{"num_hidden_layers": 11, "hidden_size": 160, "num_attention_heads": 2, "num_key_value_heads": 2, "head_dim": 64, "intermediate_size": 448, "vocab_size": 3932, "hidden_act": "swiglu", "norm": "rmsnorm", "norm_place": "pre", "norm_eps": 1e-05, "positions": "rope", "rope_theta": 10000.0, "rope_fraction": 1.0, "qk_norm": false, "attn_scale": 0.125, "bias": "none", "tie_word_embeddings": false, "parallel_block": false, "extras": ["capped logits"], "init": "uniform", "init_std_qkv": 0.0445, "init_std_o": 0.0, "init_std_up": 0.0445, "init_std_down": 0.0, "optimizer": "soap_variant", "learning_rate": 0.00821, "beta1": 0.95, "beta2": 0.95, "weight_decay": 0.056, "lr_head": 0.00729, "max_grad_norm": 1.0, "warmup_steps": 200, "schedule": "wsd", "decay_fraction": 0.856, "decay_shape": "linear", "final_lr_fraction": 0.0, "batch_tokens": [32768, 65536, 131072], "max_seq_len": 512, "doc_mask": true, "train_tokens": 153800000, "max_steps": 2368, "dataset": "wikipedia_en"}
Each number is 128 + 32 x the weight over its row's rms, rounded and kept within 0 to 255. Layers, rows and columns count from 0. The size above them is the row's rms in percent of the matrix's.

# layer 6 attention key, 128x160, rms 0.208, rows 18-27, columns 0-159
size [ 92  95  98 106  92 102  94  92  91 103]
[[128 141 129 148 122 133 179  88 115  76 115  82 119 157 173 103 199 118 117 155  77 173 141 168  97 139  98 183 114 139 156 188 164 146 151  49  66 157  93 121 117 164 106 191  68 151  90 166 140  92  56 140 193  90  22 121 106 147  60 141  67 100 154 110 166 114 141 111 166 147 124 111 114 184 120 127 106 169 126 147 124 103 168  93 138 147  82 174 131  95 121 140 142 133  67 148  98 159 129 127 189 143 142 114 118 126 160 128 141 145 143 107 147  99 134 115 150 130 129 114 131 134 122 128  74 160 142 119 134  95 114 142 142 119 137 235 105 137 133 129 121 153 106 157 154 161 142 105 165 130 155 153 142 130 130 145 132  86 183 160]
 [207  84  40 134  81 180 117 136 135  68 120  97  84  97 133 109 116 100 116 102 149 153  83 169 128 125  64 137  81 161  79 163 141 120 115 132 187  80 168 210 120 110  84 111 115  84  60  84  99 108 193 159 115 109 140 103 168 126 113 133 139 163 169 116 158  94 167  98  85 140 146 136 121  99 117 104 177 154 149 138 142 173 156 125 138  93 125 126 135 159 155 131 180 133 157 132 121 108 159  76 108 130 105 112 126 187 144 138 136 114 145 153 158 120  71 123 140 177 174 101 198 120  97  78 167 125 112 111 159  73 145 133 133 158  94 121 139 132 135 130 140 119 110 124 148 142  84 137  71 177 140 138 121 111 115 189  92 163 139 192]
 [139 133 129 101 115 109 147 122 111 138 148 122 138 156  62 175  46 177  63 169 149  88 144 154 129 155 122 108  89  36  94  78  96 131 111 105  90 151 151 150 139 156 100 145 146 152 147 141 135  87 107  70 179 115 117 100 154 137 142 123 148 157  95 121 138 100 124 148 206 154 131 143 140 127 129 111 162 186 130  83 106 106 174  59 103 119 166 110  43 158 197 152 159 178 151 155 125 125  82 119 129 172 167  98 170 162 118 104 137 110 161  93 144 171 134  72 121 138 154 154 147 148  78 142 144 109  66 154 126 130 103 108 124  86 164 154 103  98  81 100 116 130 157 132 130 128 112 129  99  27 113 137 142 112  83 148 115 153  88 102]
 [ 91 119 166 159 146 155 123 143 100 101 181 130  85 147  91 140 146 114 154 126 158 124 112 166 125 104 133 178 107 176 118  81 122  83 119 119 174 144 109 151 167 142 105 114 110 122 178 112 177 161 135 121 159 187 126 118 126 163 204  73 184 125 173 124 111  82 142 149 124 151 186 124 118 146 104 108 142 125 153  93  88 117 145 107 130 163 113 124 135 102 255 135 149 129 154 132 128 119  96 190 132 141  96  39 129 100 127 110 146 104 119  91 133 155 174 124 125 118 135 133  89  68 171  81 145  71  95 158 170 131  93 100 110  90 141 158 132 122 186  88  66 121  95 100 132 141  94 124  85 141 113 122  67  91  64 106 126 169 108 190]
 [138  97 107 200 117  70 184 156 147 158 191 102 229 141 165 175 107 170 130 129 115 155 124  78 133 122  91 188 107 177 109 140 156 104 131 153  96 115 120 135 148 123  83 117  94  96 105  85 137 129 111 142 119 141 179 137 108 163 143 162 115 154 197 125 182 163 150  86 155 116 132  60 154 135  80 124 131  75 141 132 130  84  95 149  84 169 153 155 150 146 203 168 153 119 130 124 126  84 144 160 158 136  78  79 149 122  84 121 114 148  72 140 133 159  84 164 162  98 128 118  95 111  96 151  88 139 114 110 124 124 126 190 137 175 136 132 135 125 166 100 189  98 112 106 132 156 134 166 161 152 152 114 102  41 130  93  84 144 158 126]
 [101 132 111  87 175 108 114 146 150 100 120 140 139 134 120 100 139 113 196 109 110 125 117 140 172 113 197 185 111 144 135 178 101 155 116 158 103 116 170 138 143 100 104  53 129 179  62 116 159  39 113 152  93 155  59  74  83 143 157  84 182  77  98 206  89 138 151 124 169 136 153 109 129 140 105 163  58 174 100 131 127 127 135  90 163  95 139 112 141 154 181  98 163 115  98 123  79 107 158 134 114 109 163 120 147 133  90 126 135  76  90 192 133 107 130 140 156 113 124 138  90 124 136 153 129 132 162 116 138 132 228 179 131 111  63 142 137 116 121 127  76 139 140 120 133 147 156 151  79 117 177 111 184 148 127 134 107 106  95 124]
 [113 114 121  89 116 156 117 142 178 147 162 145 100 106  77 102 111  85 115 102 165 138 136  72 150 125 107 119 138 118 136 128  88  79 144 123 128  78 101 132 129 163  84  76 154 153  89  82 101 116 134 153  87  70 109 111  84 160  76 114  71 154 115 122  97 161  84 103 146 106 149 125 142 128  92 174 137 171 139 133  88  98 147 182  56 128 125  83 152 105 155 182 140 134 134  95 131 131 146 105 125 162 128 164 108 101 122  78  79 159 143 156 119  93 111 111 115 136 173 166  96 159 112 112 138 161 137 154 126 143 115 157 141 123  35  94  51 118 126 127 139 114  54 157 143 156 122  81  70 166 111  83 106 147 187  33  71 183 104 165]
 [143 111  81 251 144  84 169 135 114 149  64 155 106 115 122 127  68  92 162 179  98 126 179 100 129 116 125 180 160 110 120  69  97 160 105  97 128 153 142 121 140 101 129 160 120 140 162 165  94 194  69 105 161 169 133 101 155 121 129 127 109 144 107 144 101 142 105 108 145 104 148 123 140  15 197 110 107 117  84 119 150 191 141 115 142  99  87 121 109 102 149 105 133 134 116 125  90 118 155 101 205 189 107  84 120  72 126  63 147 127  98  86 172 131 131 120 164 148 118 101  93 154 141 118 148 105 112  69  99 158 175  85 148 133 141 149 115 117 131 141 132 109 101 156 133 156 149 155 112 145  84 142 153 130 169 147 156 133 101 179]
 [ 86 149 151  93 213  98 132  55 122  64  93 126 139 144 169 101 163 137  61 157  90 154 128 117  94 107 132 131 111 143  83 160  71 144 101 125 143 168 146 113 131 125 145 156 115  90 124 142 116 110 123  99 109 123  79 144 148 122 126  64 151 136 165  88 100 183 138 194 109 136 154  78 151 100  49 137  88 103 117 106  98  92  89 154  95 116  99 165 150 128 134 138 147 131 143 137  61 145 118 190 141 130  95 156 147 126  97 142 109 132 156 148 149 140  91 135  99 179 131 125 172 137 108 137 162 122 101 118  70 116 114 151 117  81 141  37 152 147 122 152 215 131 154 134 165 192 142 132 133 170 147 110  94 120 120 110  40 122  80  79]
 [125  90 124 126 161  81 153 107 120  99 198 109  90 145  83 199 123 132  70 140 126 190 131 153 116 150 134 137  86 139 215 102 133 137  87 122 103 147 145  85 121 117 111  84  75 167 160 133 125 138 125 158 141 106 113 119 225 160 171 125 116 102 160  78 161 141 181 176 108 138 162 194 136 150 172 177 162 124 140 174  81 135  79  83 139 104 101 175 126 119 153 112 146  62 120 178 195 131 138 136 122 161 188 138 142 183 121 152 120 119  61 132 136  48 153 128 124 104 107 114 117 157 155 146 104 144 124  97 210 116 146 140 115 118 127 168 120 158 127 137 193 139 112 139 139 139 117 100 120 149  98  92 100 150 108 139 118 172 136 148]]
# layer 6 attention query, 128x160, rms 0.208, rows 19-28, columns 0-159
size [ 98  97 103  95  97  93  85  91  96  97]
[[ 89 177 153 108  96 153  85 138 120 192 115  69 144 159 112 144 138 189 114  88  79 154  97 133  83 126 109 149 135  88 141 137 149 130  86 155 101 181 149  71 113 136 141 148 121 136 163 157 179 125 104 128 190  78 111 123 167 125 179 101  85 126 100  99 105 166 130 175 168  90  69  79 126 184  88  48 141 108 121 140 121 126 106 189 141 139 133 128 174  97 133 123 129 176 158 116 106 158 120 139 127 121 165 206 143 127 171 107 150 185  86 140 185 155 156  85 146 121 119 103  72 158 152 131  98 146 152 136 153  99 146 139 181 119 149 141 114 123 105 114 113 110 124 157 100 206 121 123  60 120 159 106 141 146 122 167 127  71  69  71]
 [129 130 188 155 159 171 118 109 170 161 130 192 143 102 221  66 145 131 137 142 120  88 174 105  32 152 151  32 142 137 159  58 109  84  72 158 162 149  40 140 123 131 171 121 131  82 147 150 140 136 130 128 129 147 153 141  62  89 125  98  91  99 185 113 121 147  90 115  98 119  86 147 134  54 107 125 127 142 134 123 115 167  69 141 120 129 131 153 148  96 176 124 142 112 132 109 106  99 114 125 125 124 100 169 152 114 142 142 119 156 145 129 116 123 103 131 149 124 103  43 156 128  93 139 124 125 127 153  89 164 113 203  56 129 122  61  71 108 148 162 162 111 148 127 128 146 129 113 110 155 141 128 138 130 128 163 117 111  96 158]
 [106 161 112 158 137 129 163 115 140 165 123 171 150 103 133 160  91 165  87 147 141 113 125  64 120 141 125 192  54  81 161 107 162 159  89  57 121  73  98  88 118 131 142 137 155 128 133 120 151 146 109 123 103  94 163  66 182 149 100 168 105 131 144 152 109 165 147  88 100 156 121  86 140 151 155 125  83 130 121 209 149 137 122 128 113  88 129 116 149 142  99 137 106 197  63 137 150 137 132  22 190 162 102 188 160 137  92 106 123 117 154 147  80 131 126 171 132 129 158 109 125 148  74 132 148 156 102 163 108 156 144 158  91 169 155 133  72 108 180  82 103 148 161 130 106 125 116  83 117 129  97 164 139 130 137 177 145 120 198 183]
 [118 136 101 112 116  98 125 151 118 111  78 165 157 112  99 142 128 117 108 126 162  67 131 191 212  89 180 157  99 129 100 141 128  95  94  61 151  76 182 107  74 133 121 176 142 165 169 128 111 108 130 120 139 187  86 133 175 157 124 151  76 161  78 131 144 181 154 164  90 140 152 193 121  82 159 120 124 121 141 109 176 148 116 171 159 158 119  66  96 115 164 154 144 130 161  91 130 113 154 121 126 115 117 144 133 133  84 156 141 116 164 101 181 117 137  62 127 130 124 155 125 128 119 142 135 146 145 107 114 183 119 134 110 104 138 152 100  91  39 102 112 167 215 116 125  95 133  20 137 153 115 118 142 133  84 164  96 123 178 129]
 [130  96 138 122 119 130 161 107 191 143 111  89 116 167 170 143  81  95 126 124 127 133  89 121 143 184 109 150  97 180  69 163 179  90 137 167 113 121 111 122 186 117 127 161 104 130  85 172  82 163 147 141 135 139 181 138 153 142  91 121  99 158 147 101 137 220 123 122 140 175 152 120 137 153 200  92 104 168 138  75  83 154 142 175 162 156 113 116 160 175  58 158 157 133  98  86 148 137  78  61 121 122 155 184 107 162  84 158  45 172 109 104 113 144 127  98 130 154 118 108 159 116 131 120 142 138 114 153  72 110  88 123 109  86 130 133 125  93 170 188 180 152 121 194 117  67 136 124 145 126 132  90 110 127 174 107 162 154 149 119]
 [167 104  70 130 144 134 154 152 108  89 159 163 136 183 152 104 140 157 138  97  62 145 150 149  61 122 180 125 131 132 103 156  89 131 107 130 127  81 163 122 142  55 113 181 150 104 132 171 121 114  67  87 129 128 115 127  92 114 147 139 143 129 104  91 133  98 139  62 166 151 160  96 153 146 145 114 101 136 129 124 107  86 104 125 141 215  38 144 118 125 134 129 128 135 134 146 139 117 120 126 107  70  83 117 126 116 133 149 103  71 149 178 161 103 165 176 118 181  82 101 103 212 137  90 204  96 172 150 160 114 150 179  97  83 119 135 144 127 143 128 111 115 168 149 112 135 118 175 118 112 157 122 236 163 117 179 150 109 131 149]
 [108 132 154 111 166 116 135 146 133 175  71 150 122 104 122  99 186 109 175 115 147 123 131 106  76 137 165 139 159  91 151 125 132  46 110 189 113 134  87 102 134 128 163 128 146 157 122 100 156 136 190 156  88 124 147 161 164 126 110  72 103 208 162 181 139 118 132 177 143 162 126 141 135  99 125 153 205 126 120 146 115 113 144 119 150 105 126 153 132  92 169 145 160 124 134 150 151  95 104 132  99  58 151  88 127 137   1 140 110 136  97 175  69 117 101 146 130 155 139 183 123 106  99 126 119  89 107 149 152  85 105 138 135  98 171  82 109 112 155  76 108 101 147 124 182 168  98 153 125 136  74 143 138 131 146 219 138 193 130 119]
 [220 133  43 181 102 132 127 136  76  88 145 103 131 107  98 140 104 155 158 145 185 129 127 139 155 125 104 163 106 188 152 116 154 108  98 158 112 145  73 122  75 144 147 111  95 196 132 152 149 148 131 114  95 142 135 118 108  99 129 110 134 129 104 113 157 144 158 113 134 131 149 111 123 115 170 139 144 135 124  72  80 125 165  79  83 190 100 144 150  84 162 104 146 135 134 114 200 170 154 128 121  95 129  72 161 105 129  64 173 118 127  95 133 119 159 104 101 128  82 127 144 198 178 151  72 160 134 122  89 115 146 183 202 137  90 174 129 119 132 129 119 153  97 100  94 105  78 176  96  96 164  65 140  94 148 165 140 119 185 175]
 [108 143 163 116  98 162 135 118 164 118  83 127 155 111 122 119  93 125 166  96 134  48  94 112 200 169  88 150  90 155  75 159 144 150 154 123 135 123  72 142 161 111  95 167 144 144  85 147  90 125 168  86 118 124 165  97  77 183 118 120 141 167 141 212 140 119 143 148 159 101 144  99 121 146 140 136 103  98 132 127  86 149 215 113 116 166 106 130 146 135 106 139  80 196 171 122 112 132 171 113  94 104 144 186  97 126 158  85 116 184 148 123 156 116 133 155 138  86 115 104 143  71  95 138 161 103 111 136 171 112 141  85 113 129  77 128 131  86  76 190  25  66 132 154 117 147 162 148  97 131 115 149 154  93 160 117 139 191 135 115]
 [188  89 139 191 120 128 150 101  85 105  88 168 121 135 163  91 135 119 101  96 122  90 146 192  83 149 140 157 138 112 109 168  33 109 152 125 158 150 100 143 124 152 138 178 157  78 114  88 189 165 102 118 176 111 110 133 127  90 133 100 116 141 149 173 160 140  91 105 165 131 138 196 123  99 179  89 199 214 142 104 172 156 121  99 120 135 137 103 133 114 158 123  96 130  93 122 172 136 103  93 128 156 104 158 178 136 145 106 118 126 156 145  89 114 145 140 169 132 175  84 137 147 115 119 114  92 154 121 148 112 143  51 135 151 133 155 182  99 119 100 108 148 138 132 122 106 113 189  75  99 101 144 105  87 114  73 104 186  37 115]]